Part of a small language model's weights.
Size: MLP 1280 squared ReLU, 35.9M parameters.
Each number is 128 + 24 x the weight over the matrix's rms, rounded and kept within 0 to 255. Layers, rows and columns count from 0. Numbers have three digits each.

# q: layer 14 attention query, 320x320, rms 0.0859, rows 31,63,95,127,158-159,190-191,222-223,254-255,286-287,318-319, columns 120-159
# k: layer 14 attention key, 32x320, rms 0.0705, rows 30-31, columns 120-159
# v: layer 14 attention value, 32x320, rms 0.073, rows 0-25, columns 120-159
# o: layer 14 attention output (transposed), 320x320, rms 0.0771, rows 0-25,32-57,64-89,96-121,128-153,160-185,192-216,224-248,256-280,288-312, columns 120-159
q158:158105162130106160096130118119098166188123150146129143103113135171100096166172089132110148128130178155124124139166127133
q190:142128147104142090177138090171160112126120109138104180156148150177089136105126102117120125146125119130087146138129129104
q222:117124161153123120206124149180121144135101106134151158127167131127095103123125127109081151094140102115120130121149130125
q254:123121117125120133125126119129102125116144152156146121141154158128106125125103133094138123090148110114107070156135118153
q286:107091123119124130138118150148118122116146101136093157114126156142132175168092096132109099123166114106116163105117122133
q318:124076129131159108124135127167116135099097198129146144136137090134087107138125134086096137114148141177085169102155082122
k30:129139150100121156114132114172107131142150121116074095118144122102080122118126137118154164137129096155097165110138122149
q31:103126043158078140116082116167173126122106152095105161147099165153186070151102124114118165106130137169120131131156101133
q63:133123093112109117111179157137143123163151131136123150130106164116176159150140155071164128087110094178172138155095151118
q95:099124128151127112104136113107155149071155143089118126136100082123159065169118127127128112092096126106152175134144132132
q127:134144184147132157089191100168160111176152126106150103163099126098167109126157119131133109146090122106108125150150117137
q159:117051128143127169153177136124113134095130110142144122120122124093116123081154104150138111091140098135109162148101177103
q191:134096157118130129096101102149148168080088143073119120103144150151114147126107150125104121108116149180123122184109137126
q223:123123160107121143135125122129136118114106121116125136083151136120158133108120176110148140097094181167130133121120144123
q255:170144100093129100148131163140151131173145143127172134116139131127122106160137110073176194115092119149152167116131085173
q287:177097140116127120130115107126139125110172144105121125088096177161152172098121116096132113125104137190148136105151169146
q319:136102150112074154109157131089147110096112157117126117142077079083142052157158124166114072125112151156134134140145130109
k31:119147132157140141138150160165133109064112137132144122173066112132147171134119146178118137099113152116084126138116168117
v0:135108137100129140164114131106105125112149114147142156138111123135120112093143137136116105146123118077119138125157163137
o0:142107109148144089143110102127101137136154152105123138114134156147123150143121106108127142090080158133151141149121132111
o32:137142155148120143113136170117115097193117105154118104140124153124089129123118142133099142129132125115118090167094122127
o64:145124156117113137110134071139147151161097076141146120124148124119088089146148141146145121158142148107084191133129121141
o96:129167109120129121146079151142129098136118136142086165064118131136111143089132154112103122127131145142093120110133147142
o128:106144143137117141111125108163181115126087136115124137117133182117122155182091121159130132123127126187173126100143111116
o160:115114114124129144113137129121157134109169138154128068127081086133139145120120107146135130117111158143140083126136102136
o192:134116113131118129105125136118158160110099105118149114156099099098167119165115134116116131157141107089118118111154127126
o224:142094150123166130122115140113139144120140121120150145161150115127101102121110149079138161146168151084117166123119107118
o256:100127144111155156090148121113088137110183132132151108114141118128121143093126101165142121112148075126108122119113161173
o288:153147124165130130159143159130125110145137135108125114122135114129171117160108135118112115132170094119184138147150098104
v1:150151122171142129091140084152107120160116137099143082141109118133146136111093144131102124159141171142125140166106115144
o1:119130144148086113117167107158133173098136121137134162096141115123118116137165138165105127120108157126110152144145144151
o33:136075115137095111106093137176151120154118118094136171150123135159106115137144147131116118133138131112192109114116142112
o65:136173139154159107165067140119111158065120167125138106093188106122117177184211172135165112062123098153121137149157180163
o97:157118136107154178165112124109145117154152145091115110117078107161130147149162106091129144166131070118111104142116151128
o129:117102125089112148117132157090160106121103109161145120130148130121118146144156136117156137111136117140145114084140134125
o161:128141166085136124141153099137116104122135083153135127120145137097113074137107154134086114136101102076166127143104164101
o193:123175130134125127139146155143091116144119111167177167104129148117117111151099121146127135120106115110145149145077078117
o225:132155122149151120156098122137126132119138102089146115121132135131100155102086128138141136135148137129110147165118128115
o257:126111122132133138149123106096095168159138151105092119102119122103118106149133073087098155108169139119113134122109127153
o289:090080149148138133111120109108147143115132164101116140157109111123149144096106114161131117107128128182106107100157090154
v2:140125130141141141129178161156139148146123153100140156150132131132080179105067163115134126154102135143113109108143131162
o2:116135116073112142122109133141102110168139124148137110096133101111126137082134115129165163115130121189144125124136142132
o34:134106125176111131150137092140131113119100122148150132158163138168092104135140116123119227158141112137113123107099176052
o66:172148146131130118160108122100170129139127131121143176113121091109137134146136117094115074138149221155134157156141060153
o98:096148145126160097155134133131144119135148152098109116135132129136082130148104161180099195174137105119122131096198160109
o130:134119086144112106095095123122118121122157150154102107117136173126134064118146103108112114101108087115125162104141117133
o162:173172076149111142139115108157126119145083123138171102092160156126142115102130161092121124106163144126069148116092102105
o194:170138142110138118097152112080096184103118101142113152079084180134135143113161167122115080115125163121121101142101142160
o226:117104149152144169106135114143113133138142104112133155120177126129133161133135138097148106105150168111147127115112138186
o258:124119120158131128158163127113145099095088149100137128105124112177156127134119144120122157165098115213164141136128126128
o290:101146174122114148116099149119105151104147158123107147175097103102141124128139101155133102094157105098138107129110111108
v3:137149166123162117107138118125123138097126119134078114135124135124153136110141139159130109132140099147104112142142149096
o3:118190136121119106166151137095124180133096126099113164129124129068146105121147164110127119101145103118125138174110119066
o35:097106168135153089120171114148120104127125154109104113134099147157117142102156118094120079153136108118118159153142148174
o67:144153108123126142131132132108111102159133170124131134175171113111145127138169109101142146120142072150139108160184154114
o99:086132124164118158140120110107152144134146128103134120103135134155107132127116104134133138147129127110149146109170115122
o131:130102131129089146140118084173143139124122153117177128112125140123113111179143120111141103144126140141164119064081123162
o163:163116149112115126148115099138132120113160097132166157177107129116125139126146134126153154115123148111150151142120127172
o195:115110139132118137089139116111152081099108102146087138126134123105099179117133088169134142120121130160144140116114137089
o227:145106163151162144172117178123099183126160117129107132111138118130129090087123127148119107140107125148115111159097109132
o259:144136085102130129125149164109118126147130132116159115089117125160154131108152150138136131145200110143126098110120131108
o291:155144109118106132127105144125129113100144151157146113116127104111127127158080135130133139148132163110093137098102124138
v4:150090101148139129147103105163122138113113091133134117118157128155128102107122161110153175138122111129161165100097083137
o4:144086072139116115128083132149114102150153168109128117139120145120133160170120127096123101124107106129113152159129135161
o36:089163143155108130155115154128119074083142110141106190142099135109101137093162130150136119171141090134110106108133157123
o68:190109125088146164138117132158128099207142128111185115114148157142122156123149046105155139131126175195075118179101136117
o100:107140110160157152106143125150112133080161135105112158074138117145136092129145109147126111110144151084160089116130119086
o132:150145113128140121125171142103159127139093123137095147110083109117131135134099114064107126107136138128150123133146172123
o164:131113145106120123139140133116112114108118134148167160156147095127091163155118082172139125150138112191162146109131110142
o196:114144151144115172139109127133117117136121137133064142104145126112144142148084120151120102110144108170113121185122119116
o228:131152131108140138132119088141120120100119106104123136136143139090160079120099112158147124151096137102088122121125129136
o260:087119124147107061120093126150136153140161146122158117178108134156079138134137130119138158137137152101137083123125111118
o292:149153135100138146151134134128134159128113141137115082165097131131142154115108152134131114110165164127092137114120127125
v5:106078125090104122112093128144097109156123148130117135141126136117133156113159116173108103126103097122144128150143119129
o5:107113146106133145129064159144160131133132115130132128082082144159130125070142177168093160128120126131130131141103132133
o37:121122138104141154098124132134102076164148093095158107152146151115102145148119122064106113142130138131135163154128166104
o69:121100094130146122102132098117174081170098114085084123106154113124113055096073086128143166159158150153125119108125125109
o101:117110118146145096105141113114151119080110118119125115090133163133156112130138098107153108124156140110151141132087129101
o133:098188106120149148120165121152136161110165102113121139123135121100127107129120138109122128114150163103087128148158133129
o165:158141110147154132124131124096103151193076127093157134165133092093105104114136120111138153144122119079110125150124166112
o197:110117142168123125153124086139134090132197116183074152169101091070108102126129145158147111130139130116186129106149107120
o229:146116119094128133126177105133089166078133108152161137136136143146162136148101147178137139084079142194113110140136134120
o261:138176177130132109140104172107120146141100122147148117132163113147113132128130101168131098132134145135134107095124104176
o293:146114152154122122153125089131157148113092158111142108109126151144140157173119154107146113133122106113116150071122113176
v6:116157100154095126096135136165096108112107151182155135112144119106174148145081113098120167113127124115174098122119111124
o6:171135160102130141119112087129151114142094123111119108162114178138090113139114079141100157157082167111146120104144176101
o38:102156095164103164147106136125131104104095153166116135123137150110130127098198142121190112110199147113076149096134172117
o70:098091143137122148116114196154139112126138074173100143182136100086108105147135123105133140175092170118095178148190101108
o102:099157134130113122124151156123128099092087110122140093117101165114099100138152150119148128136146098150125128115102128107
o134:134106111132152147145106155083146126126171120090134118135145160094111149101151140111125100117131117130078158144162138130
o166:112138120132111143140128127126150155136112130147116163113148103142136096135158130152100093109138104144093103090123131115
o198:133126151094133095155157110168136106122150088090157122115134066117079137128159137133158118126118125118115130139105116108
o230:121135114143132106127145102117108159120128109126145125160141123140204107140137102107143132132152140169146124146113131146
o262:137104092153112124112119124137089116108080167154115094139091126161122133099142116136120137123168143115134126144117073148
o294:170127141116130088132145125125104123164144147114145125125120116122132126115126118116124101106120155109122115110110103142
v7:129183124132072124137142181175113160149133122108125130095098095152149125138175143091130092133137183126088132138128095131
o7:123149101151109109115166145126107090117115152103160138136150151092072125146152121124118100086139161124114114131128096104
o39:111100137151128141101111061121118108128128139155129159128102117130158140170152139138129111126122137069136143152083179129
o71:157095096128117124101160149139147167111118110110163111121163158124139148126153169138122164152125107124179058101144114121
o103:130178158103130136145110147121156097122138094132142083123146150123120122141076142120116120131117101087116144135104126146
o135:097070117133168127148074093109154138141138148142106153131127108099118139104123132129135150112147091128150131118127157135
o167:124115133118115131111144121123126107122149125178132145105130139104097119116103097121106172124142146114118149108130169114
o199:150122128103122148136111173095145135127125150159135112106090145139129187099084130113125140138084109104139118143189134193
o231:142162153127101144098170148141095096109106075097097123141136120138157143078140161156145148132132127171112152153115110113
o263:133152132102074134097123156107121170158188102123092137134139127111135126172144145073130149152139161179168127127104106077
o295:152134135133153116161126099166123139147108143106133100115119150148129126119118113105109153139123107147134119137117105129
v8:131139109134094151148127127156139137109150127118113075099150159100066125135128119116119112113191125122066125129145142088
o8:113109160149139142142149164110121106162148152111115089127135117136083096085113155158147107097064146115121131128090123132
o40:120106143096153126117075160096143170114119133115163162148123157162134126087124108156132112120142153147135124103109116163
o72:138186167094145094154102105157157142127125111134129145140142117098137176139174148138162140150142157087145131130157089113
o104:124122126122140111129109109099097157142144099149134152142133147087163107133104129121115137141144131069112144137127112137
o136:174127128132107099112137136145129111129070108142149146148116126113156106130120118125124132150065117167144162123131168167
o168:130105130090139126153153110117127151152117141125104142142133089157169153068134151123161101141138112154163107175134106104
o200:124157141102135157161125112124162143087095161130165161135131091105139127140147185120157129101160131098142134120148132130
o232:103127138146123157082138129152113127152150121099090129107137129091114162122162088108073168104107129156119141137116141118
o264:140102098145104116117090159122133099103132145155100130130113154128156142127137176145103128096183142123083128126167109146
o296:143118108140135157138101119126140082099111104136115118135154117129131126139114135091123101173077095154137129112087121127
v9:124120131077152114144124143144138135131123126156096165165112113135151158142165072126145129123130117133151098116142137120
o9:106145058168128166120141073145116142134137134100086112143115186110146144150135151130085133165159139096151155100125089125
o41:137123082106160115111132128106130120072142148115087151150148136147116124137118117109134113111160124143127091115142127091
o73:127191117128109121151131061112155152173127143135152156131162153120124156123107150143135124110155066094193161146081136157
o105:116095158117113132140104150117111100128142186135171127148164128099100128089103109140152114158189174139152113122186136127
o137:151130133196111143128116152150134082088112133107130125101152145146119145147092154064098144150119149146079144127116116098
o169:148155149147111123104128140129164157110123130104159106131126133136113092119111145144122083111103119107109086089130154119
o201:149093109121108136116127106091098130115138101134156124119110169126149107154171124152129141154119117154084179129122188111
o233:123148113117132098128146140137139082106117086165073110093148120141130100124171118122134110114099130103143136158151129146
o265:112076145053150119147100153084138176190115140130130130112089115110143121095134119175123083146126114104153139118101127110
o297:129136137144127129104160094095142146197133102119158146147109067130113125135176106137142118113119125166120097152108142142
v10:102108122138109112130157143125150128109119161136173075102143138129126145135112130168120140123091159113117107121086151182
o10:123117129103132142114118102141144162135154129115094151167142138122146112150130109128117094169126132114114136100134114142
o42:139149152110119120133154114161110138110097172136165125133125136106126132160127079132143138131100153157103167153121129119
o74:149111113166156128113151164132151108101111144155125126192122118102181148097101137159095112139147102127139166164124112123
o106:081124132153087136111147112132122123157091130092136146134091154159123169084139145127113138130106121156134161091133169132
o138:149202126134125105122094084112073145141092078166128153126116096180149123130153118112153128141087170166117109158149082109
o170:185114128128091137126171138118153178132131104104104131138154156139133113149082132157157091088129177113184136084091103107
o202:173129129148148080108141135156158120153111136126118103119113090123100151124133140102114175123150131115117126137115100116
o234:091092142108148141129082184132135113122131181131159126099155155058137131097069146140159147139192116135146115132144135141
o266:106133123127099155129152128163153140129173147117121122137131131127141139162044131126107130109103122153159095162176153131
o298:120127134131163161127083115137141097141144105102091123108110117142117115107155123092094125124134100102132109143142142129
v11:123102116115118130128113121131142139144121092084127135132125107174119086089155151139125119164143125152110101125079119133
o11:152165137109130104149139086117109126169153133129124145127096135082115123161098105107116137113085113107130088105131169124
o43:152124139114120127161108130127118083131112090112107161160158067100152076172096125119098117105131115127105095133131097097
o75:156079074127099138096130120128161090086146129150110115101084170088108129156093167108097131138128123127117109122146117106
o107:118107107165121113107168131147121117135117101159115130102128123164127108144153121099100125158157149125163147112130128152
o139:121122175119135149142168130103113119106137130151126125125153108149129163149150121149146132092123169126130146157140116149
o171:121164135122121101129125122129093127137123124132146142163136149155140111125074099138154147141092158103157152142127102122
o203:102104149119133120135155146103139122122097139129114112105097146108147112154128141148140119117100136124125116120157146114
o235:169141122146123120127085173135155152104124148092147126141121132141105148109109181119154133139129136149117092166124148164
o267:067116111132152113124101116147116125173132129158109115124113108099100117112127131108155112174133114120140141109115086124
o299:090125143121084123155106148147127138106132187111123122115124175127151144106115134126110117119125130161117160094097131123
v12:139145150118114136121130143068106090126148149111136161112109144099075164131086164125147140137137169127117148130124119132
o12:110128122117130104123107094140145136151090114142104137103095120163145129151099164131146130111157124081141125133106121144
o44:153143108120132135137121175107126134158156158153131122157125139148154107169117085124129121140124148122122113157167126102
o76:145142127096128165075130211139119128086122084164115135125179112099131147145156114127106089128120203133097152137140132179
o108:118111146134134103114143107150141091118140103138148099130168153134114151074114131128120130171118116156140139107164126127
o140:123121121160170124141119124117151153137120104117132131149098155130111125133148134104109104106129104116132105152109125073
o172:118152164160127125119057110131116103099123159116127110109143165131119145161122068116088164113096151148135114085129144115
o204:078104126136124168137090120141113121134158130124093166098115158122107081131146130149105137146121153134136132136106092092
o236:114145087124098110115147117126088125158136142145142120147107065119144157145141119179157149162096143146072160117120136156
o268:147117129111116140159148124123141103123125115129119094143182111073140133102140099118150132124095163103111106100151157160
o300:130109121131106108111153125161124146086156109150128113110142128160122134126105122096142114113119116093148143138114142157
v13:105163131140123148141130184135129160154129076167118126110075138110127152120078152144153118132100164086134134165101129151
o13:139135141138125119092140134099108148127146124121130112141146113135142084071139150129168147141107113139130101136133085134
o45:149119177140118139121091100143109181156132126124172100111137143149174152105111128132106117104114159132168113114123155151
o77:140127107131114107136130110135117118131134117172049137088111164150097132142046096118145152153136114137086150156099125088
o109:120113117121156121164106096116104083164117115151149132148124118140126176105094146120134113152136124091134162122064169120
o141:132162147117119140078128093126147117101113158095134092120155152163177114155159100161099110115105132152095149112152100083
o173:144080115129144132122137144161148096113160142148131091140135138144139135131152111139119123134122123123165137139129154108
o205:094137098122117127127093154123143121126163175156079167188147114085071095136083068135136094106184161168163121108166128166
o237:109102122146114173139150178102116101112115097137121141087066137103144143131098157108176155117114112127155134164115143124
o269:117142127077131130152107121124099163169112126094153134132107133105122127149117145113112161113141100141162155149118115175
o301:150146113117162096133175098114147135093102122067124130132127130127118116160154145140143140119116079090100131113121126140
v14:162148127166125176125145103144137150152081117117135109118109142130137098116156111076148137151128083127131133100105157149
o14:138158110151132151114105138168143112151149159134116163121145117136112134103139109123143099136165143126085141151141151144
o46:159110140112148144125108090115136126140103126130136127125132121150105094136148140129121099102127128158121122068111084135
o78:135116136145170104153144137072113118156127110112191095113138085132158099102135163101136109137080105126161102094146131138
o110:145165131109109086114155125092119144130150124122154125167117137124165117127128169158139091165102083126153131126138116152
o142:096114169124102148128099137127157115122139150145108107064136120139131130152108159114123093100092154139117138149139121072
o174:139135139160129134106135141163135130148111134132083102141152144124106124074098099132136124113089146126137116152143108105
o206:150130123111157133157109132085126098148154120122160134083131119119103108122180108122127146106127137105081136155137118155
o238:110119094144116135154142180100156171096116105119131173105047132104178129119135204114158140128103155101153159122102160175
o270:158097114136126121164146127112120128088118145125115156146114120144147068133103125135137179133138111111138107106136121165
o302:089082116077127105121144132136149128141148139124094132124175144122120150139127094144100098142170133165115143169138107106
v15:129151178159134140151128151136167157149105129066132117119104140120160150094123163086114116134121130173106133178089083130
o15:094131144132125136093126034112144127094155108132118152105150124143138073129113136154189104144109151149127075148133117126
o47:098134128141081162144148118176119095157148122118126118112125197119076107114090146132062153151114117130110110109165122102
o79:130135134108084136102129115128167136120157094129085175171192102107180121113098194120080117155111162146113098115152144141
o111:169137115122124122122124124097101117134145183099131054113097104104112096111136160122168153097134148153133141099127142152
o143:101088150127121138133127125101083120132102117144121155109097126140104133181160085124177123138139143106153164126148145127
o175:102143146126158098140113126131168128120196171149114144114188124122137120126135109176127130130111113071084142124124061126
o207:164116113109124126116105146121134145171171103148139117137175115116131157121099140093131122149111135099173170159095101130
o239:149135139153120176122090149154114137075129119120138110126110180147144193117090141104123119123143138126102098140103096116
o271:137155125139122068181126119114137118146151123099126100179155140080115143138089130151094103157119104112143136177144152104
o303:153097127112154115127138141131123136133103127139146146127112099152151145152140096122106162136149081122131157110190174146
v16:146113116084131146140103100125146125159131112114102151091120148121156116115113119148137150141071107094151142122148091123
o16:143117154147112132130093149102114113120119134163122121098119189140132124137177153148141120150120120145129121120092127116
o48:086151117143142125128140146117101175141168103090121146092124135117106105145100094128103145105104141063098155095075186164
o80:134140131129175129116155141118187168162068122138135126144161117141121126104129090103142121126130201121112135166140124103
o112:112132114108132103129108157141139151145101099123063109120140126105172149087154158104112171115140142157108103183204141121
o144:122157114152106137115157112109105111064131133151155139113147111156117132140092137127120118101159146141086125130086145098
o176:152130141109116141120099164128124148100113124164147103121098140091130105163105111107120114146107103160140156074141130163
o208:125130171139117140149128158145125179159097116104143113156125133131092092159136141140176143103133144135129111142103143139
o240:154139137137166150155131120122138098124126153128116121127150134134152126107101097157157185101129138153166129116145101122
o272:122130115116147149090149084119088082154094102137129138147112133091118073134138107095100128137102119112178100117156128135
o304:126109132146132081095160163127138098090166161128152142124137075135117144154165171152120087138108130146125133131137130148
v17:109133114117113121108122161148167138138129145116089122100109139134130158097096110147162117113119128112081095142146092119
o17:143127123127139128162137125139155138115149123115140123114134146155119137140143126147117128121154069108116131092140081119
o49:163105130156126129133118106147136097123100114121160137159123101124124133112132092136110156159130108162144106142125132114
o81:072133148106139120115121165119142118119114123147108190115145094139146102118114125113108111147106148121091084113087138105
o113:107195130129086185147081163118086103169149109112095132109144168112132120106178150118181108126101153151124115139146098128
o145:160082105152138157131105121124103103099087128134169114126123157115136105140151132124131135143132109119128187137115140191
o177:150132095132119111134144118154118168096134129110155090129142113106112102163104133123113162137129176124137122073127118146
o209:125127138120129115093132122115136140160155142151150139135122136139075115120176111110127129129140138116134123113078134137
o241:130155138127119127117135088156139114145135113129087153111120154135147172115121154123127125129115136132119116143151122086
o273:119133160133126102146122109145132144145129159159124093108167132131146109083070119150149133104125094099154139145138141092
o305:116150138140151140147142109083109139121095143112152120133103112143126130134120161115117143118121132139132124128112114122
v18:131119139127116128123119139096158123093133152161132130172135099102111114096163121115171152152144118116143131135208164116
o18:136134160142163109134140153117103089123119119111142184083150111118118151121049127116122099149108126120113128196141124128
o50:148135125138126118135142073111127104122156163099141086141127111089108123090164143161157106086112185133139130130128097103
o82:151153073137141145132114060113123101100118119129102087156129114108107113072104105120130151121120128109132148113074181094
o114:151112115108144091108179152131156145174135121177137139170093096127112167167137087125136132118143110122160126133100110069
o146:129124112107146119135100127111120121189117116100124139093127106153185095195117145128141140135082129113141106131115132135
o178:101142147088099110106143147117106174105153110138150124134156109111162144138184096128100164145085132103179129146142086163
o210:130099127122129139147133083161124103133108157123132131113112151141129153079126127122101123117132126092119110117118145144
o242:101132131094124106152121162102125151136146141120146080147132147105103101096149158125188111143171101130093161134130165151
o274:138136131151141161099129128140141132084116133141140116110102149181098142105140150125138138092123113147101152117175138161
o306:104118120139118160143102151147133158116106124104112156122127146135128127132123103124118128154148150116109106111130138143
v19:120113130126149111141142106109132140145126135140125114143133123118146112123097116127090113144151105180106104170125121124
o19:116153151149104115121118138111130116072152088152125121129129073171093119084152134146134137114145146112132145087085124134
o51:103135108142142120139089112117113146164179170153143066163139114127132090108109109134102167105138131103113164148142129153
o83:157088148147128084112160114096140114114129139126155109130135155101106110141143165145142141140149113158162097158162129170
o115:114100143187084119118152139129129159087103137108132098111122152118123121144149154124112122181144137106097079127100146071
o147:125105105104151142133123184144131140101146118098077111123149134148084180152087128078133137121116139127108135108157148128
o179:154155138118147124170096162091156095147116107166083116158090157126112140095162119177145143118137124122116158103107143106
o211:112105159120136118113130067113117139140115146152103142144142134115154128120144153133126083109124129146101117112107118116
o243:092129149118138181094147141200099137187125120123191120125146134147090086150134134139127148101133115118113126095117132125
o275:149106107089133132158186129113134160106101124111118160160113123129145143144143153114142126127125104107169075175102131107
o307:097167082123135139133124141161089092150138105085147134094131097141117155135102098104150129168112133108147167115169098131
v20:090108143175158139137120140099150158100118147145144091198156101136130124183097109161070149136160143141103157136159139148
o20:146101142109102149135134139116123168100119176087137130156163111092119127137130146124139115112166145133140109149132107125
o52:154123223122099118123137128105133113169139094130120169079162103167176178122121123136157101124135139152110102136097070116
o84:094189119137147123105108156113137120096179120119134152150178143130132139125130171151141120151071142118125071153086124177
o116:148129109125173133152169102119131078117109148130107119133136164113116106107146155078122134135128149139134154143140148116
o148:122179120099124091161144094108099125155112092113134132084140104141103117072133134134166138119100117096146086116115109150
o180:117109128144110144152143086077117118104130137134105177092112101132114149106172137115157167119147125101165143198129112093
o212:128169118158142110108124137178135111134158115164098128139054145154130119128123147133121113108122129140109149096088135125
o244:140124135152142126113105147156149119146172119132116127111122167089140129147135181119120122127118106106136120101111133134
o276:132100109110127146163123192104172122144100118160149105129159082139135118112131170132119137119104156175108128106184111145
o308:141144116149128109095128155166141126122125128124123088134124130121126116149135099157106120108113136102111150103111134114
v21:140119077127120127128095119137154111149139141139113185140131123110154108165103098146100123126134128158147147120135132111
o21:141139144133139112088115136125102122110145108104114162132079143129113167165120139127121115121115190165127095201116109130
o53:103121152113139135112115116180099109154118115133096160134106112119158164119127094107133141143129085144122148169113099125
o85:131062088108130150107175175125111144147118145125164118148072118144138146083102140171138130148116149117108078124116129109
o117:158146115080112138105110146120137142142144161141143098114144080072101138127123054110111124162140189127133133146154099146
o149:112114119152111107125134112120126134106123116162176103119121160165124163149165167189132115115119113129116100090126164160
o181:103120148125176086112167116128152134161136098096152135074156100113182143122107123118145129171082132171154108122158100135
o213:142116119110103160149143134139116126123109073125113085118102165090096108104149149131134129156104095086131153083125174121
o245:110151104167150157133128186137092123124142142128161138150130121132132139119112122155101102085164112107142128090107116137
o277:105104125127109143165108166150147148112132171119123110159114108151116120134103127079142152132146100146142154132149159106
o309:135145176156120129126134087095098134134109107088136098142151134145109117160134162151112155105137133130124150103131116142
v22:092139145161154129143206161164139133113139127145100116116109122127086116110092143119138075090145125106103119091116198137
o22:189128127109160173142163147104111135117137129128137137125120092148132139098171138101139121123122144144124123144127141148
o54:121135097125136141109137118127135178116115116167136134162164064105144099126107089127127148086162168132120144108183122161
o86:109106125074111119160073115097140166120143120171131116112134118163128180140131130150116137155132101125085226111115119094
o118:125090107116150076086081168142140113153148159109113136119128042098108140124116093082121141105170138112155153158178083179
o150:114142128118099106099075100119077139140122142127144114138125137155152078147177165134141150144095118114120123142157102112
o182:149125141163124085150088091140123105136130109081141110134127121160107163157141142141183155102138131106143130123115137096
o214:095153107150122107121114131151116082131157112130132132154156171130081114108150108132122121139144115131158149147117107102
o246:122144123146114123136172113133119158112129108158122140080142155124122082116137132145087108131128138128096105103078177130
o278:165086104095164116152151153097127119146104127112142140142119124143115140164119141110114109130115128140105106145148146133
o310:165092160117107146132108127120175129163095181102139134177115133099123170094125158165099132150107091165139109158084086149
v23:142165116152131142134099144129134096124131114129120148117115125121154170159101150141121148132138122128148117145121136128
o23:137100150142111092141141079093151117135141104139104143113157116162118090134127118122153165089096160129124140139166128102
o55:109161095132118146133099129109138121157122132121074121125109157098182140104165167132105096109115075175119117097114116127
o87:126125101112090150055136102166145141130156133143157165139159128085123115105181237106119145125081138154142104123144137143
o119:120115134129155138101162121095141111121128080105099115155079184144107110137173122152156095169117146128127144188117152179
o151:121112159140128138123143146124135152144128145174117145135147171153130118111149111122115138129137150099138116166117134096
o183:108161137159115121147140133126090136136143178133157097099128093112094151094172098147132097151111102127124121098140156118
o215:128126101134118128122128099148098125078088154151177099126113107088100110112147143147130127136157114136148140116148113147
o247:150114141097135122122106150137132100116157108119133128143130088147167151131118156151090122108133126164093136133133112107
o279:115157103093131162113133043143099126120125158110152182159143123116147097139092118126117091115087120136131145112155177180
o311:163121139128145111161119161108123133142167130084130135110142133123126125137078106099136095104152119114140114140080088118
v24:099140118140092142101132102101086089125127117114145104164126116129128129148128112154101153121147134189160145145156160138
o24:127158106122122089120141178131126152139123106120116140115133089142105080175129097155160122144112130125129144133105123163
o56:108116136140131110130160161145124132112161094129133124130179112171131120164139116162144106117114146129097104154172131117
o88:119131126127123144122118112144198135150144119165101107105120161162154122132151150091130115130121154138114201140116123116
o120:138138169179122136125116083115133138126096141125156109133144135075081121128107145119127114157118129127111111103122161133
o152:172128140103156128132087122140137127136095132152102167063128099149138147119088096110153128123120158094103078128156096087
o184:145137156122090111119148147152160119114147135118139147154140150175175145155115166147128120138121085067124140146107130111
o216:128123097117095150122123129110107107083125144111130109121137113119166146134121143123148124085136129136126159100148114170
o248:092137106086133123101119106081082162199144146135126145150089170102148120089138111131146104134155127140139130131107145125
o280:107085098117099112128142193129148127147105109127129128155091120095119154148136156117116116122140147141146114111087128085
o312:134115117122167122166155103139138122115143097138110127128128128125116145108203142130128145128118148134111145158135112164
v25:158130137110125122128167160140116120114135104140126105142130130141112152143109105120161171113109166104184164136117108100
o25:156089117158115115136136074114099141125136145150121151053132166150155140153116133090179103137147134099111133162184143099
o57:151108119100116116131140100115106119162154115141122094137101111083167113165126111126147124136116167154100122131098095142
o89:149147132122147121140126182126157100136148141128134137147076064093160139175074125158125110142132112139129107141129112163
o121:113124126106127174128142117118144140099130126131112128044120179158131124109116149136119126164080124109119115137110128143
o153:111125113159128142111097114128117108152122109151145131119166113090103100121165129133101107104120124133071117087137142156
o185:148110111167150141135191139114136152115140109088084124138122133138099141108093098124123107121115140146166097086125132104